From a checkpoint of a small transformer trained on Wikipedia: vocabulary 8192, 3653 steps.
Each number is 128 + 32 x the weight over its row's rms, rounded and kept within 0 to 255. Layers, rows and columns count from 0. Numbers have three digits each. The size before them is the row's rms in percent of the matrix's.

# layer 4 MLP down, 64x256, rms 0.0963, rows 0-21, columns 0-127
105:124080196122129157127141148104163148140143122119141124128137136144117195117121076159166088141061092080107119070115197089177185149141161090088128090068132159131138132108081125096174082150108113074151196144164167137114181175128114136145070167131136165130038117096109122160121182112123112139159124116135169095083052092119097111110044174106128184156147079103202096113130177185169112155086
094:078143132161113136151115172079044111141141149096126145149139093128184175094137131076175185041114091092095118111120061121107095168101025166098114121131159120087104106115127186112109138144099127099116083151131131169112141089081079142148137076121097123155093127046130149061119139118155141131156100049144138113130133107143151103087107127117073175133192124166161116162204103178075092116129
093:090161082125185123142110125077052133104134173144137096139161112139131121122195118113143144061173117105140111150164143123135101118132116134105130148120131104103130123075052092097137103171095107122173096082127136152143137159133148133073080097117193108134148110147141111151159111166112090103164134095094122100139203112138148186138146140078148128120176153124119141140132119076166123085109
101:159104131081084164157101156159093153105158172161086147105152114127148192153128121107085111201122129128145180124098112088196097069084131140119170174101083130128103131136177108103112116114102121142103120140129141108105134184174149111123151090113128148127112091093145143158109152106198084127133134122119117118123152142115180170112162145163138141078125118131110171077141052122142122080135
102:081098099108147107128109169113167148132187128084160088163159101088124118091069151106128120114122055134154157119160116087179152136084067118114160089122101073169145158106117093067186158122147150090118086111184179090168137178108126149104163167160120133130084088204100169207138142096137124107097159102138113134080160098186128153095070176100118149136117092158099097138025164083174124151090
099:120163173127106121196146094116127151136110116135133124088156109151157150140136168123063138133102123150143130141077102145178076107110144137110073124123140101130131084128147064112134136057109168141125104119117136153152154112082144105067134082070093040157128101155114152153145107052125175156142106154129099111111108168086206091080097166115074131159170116130066157117186157146097161135151
105:126109131104046084144088136155161120117095102154161111176095121116137127138161168194135056091083120110165100116115133123163144130140182163108129093126111158128179096134210150051125116080152148081173089077115162110102140157079138120124124109141162092144150100160152137117132057114159127121125091142086137153143132171118131113140102153170127189104062143166068109101071152126132125128155
103:086167186100136147069127164118153057127152130180106136154107113154102107120169122050143151125106186018161139157133075145152148174147063141120159175155171123108138189206081192109090122166131114161085068098192066169115153084161147155117177062113145149098133119114162083125128104188133081105107101067156137160214161115181150152122176153096111088092143131140096121132189114146126137110122
104:127105158132043145060111120097176146160091153106159130163092085121101131117100056114158110174096080163103152160112158139165130081148089156110160132146131117154163160166130215078100109129095081150123104147164177123142139102136142112112101090148078175124109102138103116177090134110060167139203138080181168153117153139155161106106164112117045090127064109120114123134136125135124074216120
098:092092096185099115120110105114112183101127160155109126088183161172136120114147213095129131118132125126057140165095142146091101105177176136101156091127115104121139059104155122120112154166124148151098126109119164128175125092196026137149158135167136143178121119098162135058152090101116163107104120133144143085129095160165106134154080073173060069118110131132144176149198081177111083128167
092:112152080143180133152145173085128163098192118110088104140179166110080095139169114121081136124095100110175110085124118086084145092123157158162149124139116116119154146053171174127088124101131131076083169146155101076096147125174136124137172134165168147136115143110095119199142181128110050115107151129116158108097166102158142095124166193153123116182113096110182157111138106102146122157105
099:178194117160111183136155110131169176121113076105050132105058128166148122131150074193157134103106069182111140198087143154023110048105183123219129123079102113088110112083144141140129155112125091081113168105140191104089157062117170082162136214148125150165150175111130146159198139116080158132201124143186136098129075121133139131107087130112110126131068067150130138102103159134075145141092
110:083127121141167144098114175131074162123094062152045193151123125145103141133149158099136162151133172142108066135134131146052099113113111132180068105180139148149175137163126105118189072109159168106081111128188101129135164158152089102093194174106220149129125110163105128063133142125152139098117097117094131157197140124055121138144130157117108184165114120158166149110124109135093136130141
101:134102123134132146102135112204178121134090104132091142172137115153088114164107150131124139192092130085165155125097176140161093144108138125150106152063130207116094140172112147094115101177150098162091103136079101143111168107152135166132105054135138152171071093145150121177080112133162095095135156078075148117110185116177050143129118082081174156122086112145106131129142101167150077126128
109:147084122121091104155145162126103127089095122147113101142095165162082103082168083090159135089152157092153107102110115173103089097143167093205135101162158146101124119200123066139085138122146126137080086094105131130104148132087172141046082193143120141164111137106129094107158062144086170123165109126088132136148130127104135118141143129080079098069060180128065193140132131129165126080144
105:156141115129131139116150108161086091144118103219137159119117136149110097135160117091127132121143138127072132125128102119145181096113128131163128107184138115109147095103059107107117145113150098143163125128168104150042134150152125100147183168167155128139101112114182113106174100093131215079100126099084104177192114125121096141121113142078096135123107205123093092136125154108117061175167
107:122101139169147165102148133179181086188070147104167151124171133120142151134111134109122075169074134082086090185110115116194166100151133186078055166154115136114153138125131175123072105134134109138157103141112097139138145147149161154134173110114139110154135130118164139141151151137097118154133137101110126132116107061175099062084127107146123039148196107154173146105141082121163128140140
086:054142160159128152138125107127158110149065149125122100096132158130118150136114211079124127102125163111170067168124135110111091188121107122051155148134110154139144152163115131127093158122191136161113074146170139170158164114150159152141141054142138123195101134070172117102069127099122080110047201135147198129138116179139159090096119099091193101134096129151161092123159102127127136125104
101:154203111121117089159121134134082101125176140128118180140091204096067116133162133111133118108149137166186094064135137149159142186140189124133095133169084168154131098142152140165145104113093128136096101146156113153157163026172183104162141092142190110129142112115139143137122099138138137107078124083195130081082094138140149146164160141115165119143077120117115145061090122053131135156110
101:150115096149098129164116085105091173092146134168165122135161125160178113142096162151169133129059126154129131159106132088161093100090103069080171110107085105211136096103098118102206108099102164101104131158128114131146152186104078110117133212131168090171097084142127109129132093097124158104105138107134162136083128129091157153128073194136105151139088110133127104133128157152125106170145
086:082114147094178074087073092110150082137185200161145077176087132095149169125124101143175106087133151129153153089098094142143103109139131113091121125059098127195154137173149110088147148155151149147115128112180128137162188128172147114145111171048107110124139137070139153131122118123149117148145166146155138140119104121132141117142104064094129126085214112117094078142137117127120115127093
096:156090087110127115147120152079144106105152091155102078132108111106083122144128207126146138086087137040151110084148126115059108086095127166154210110141135141155102151164073108136127096102148135078080070126107220123122165114151138065096103091087136120070070120142119134151106054117152151146186110184056098124141077126113176201115124161109145109116082154163098164142087070156179165155130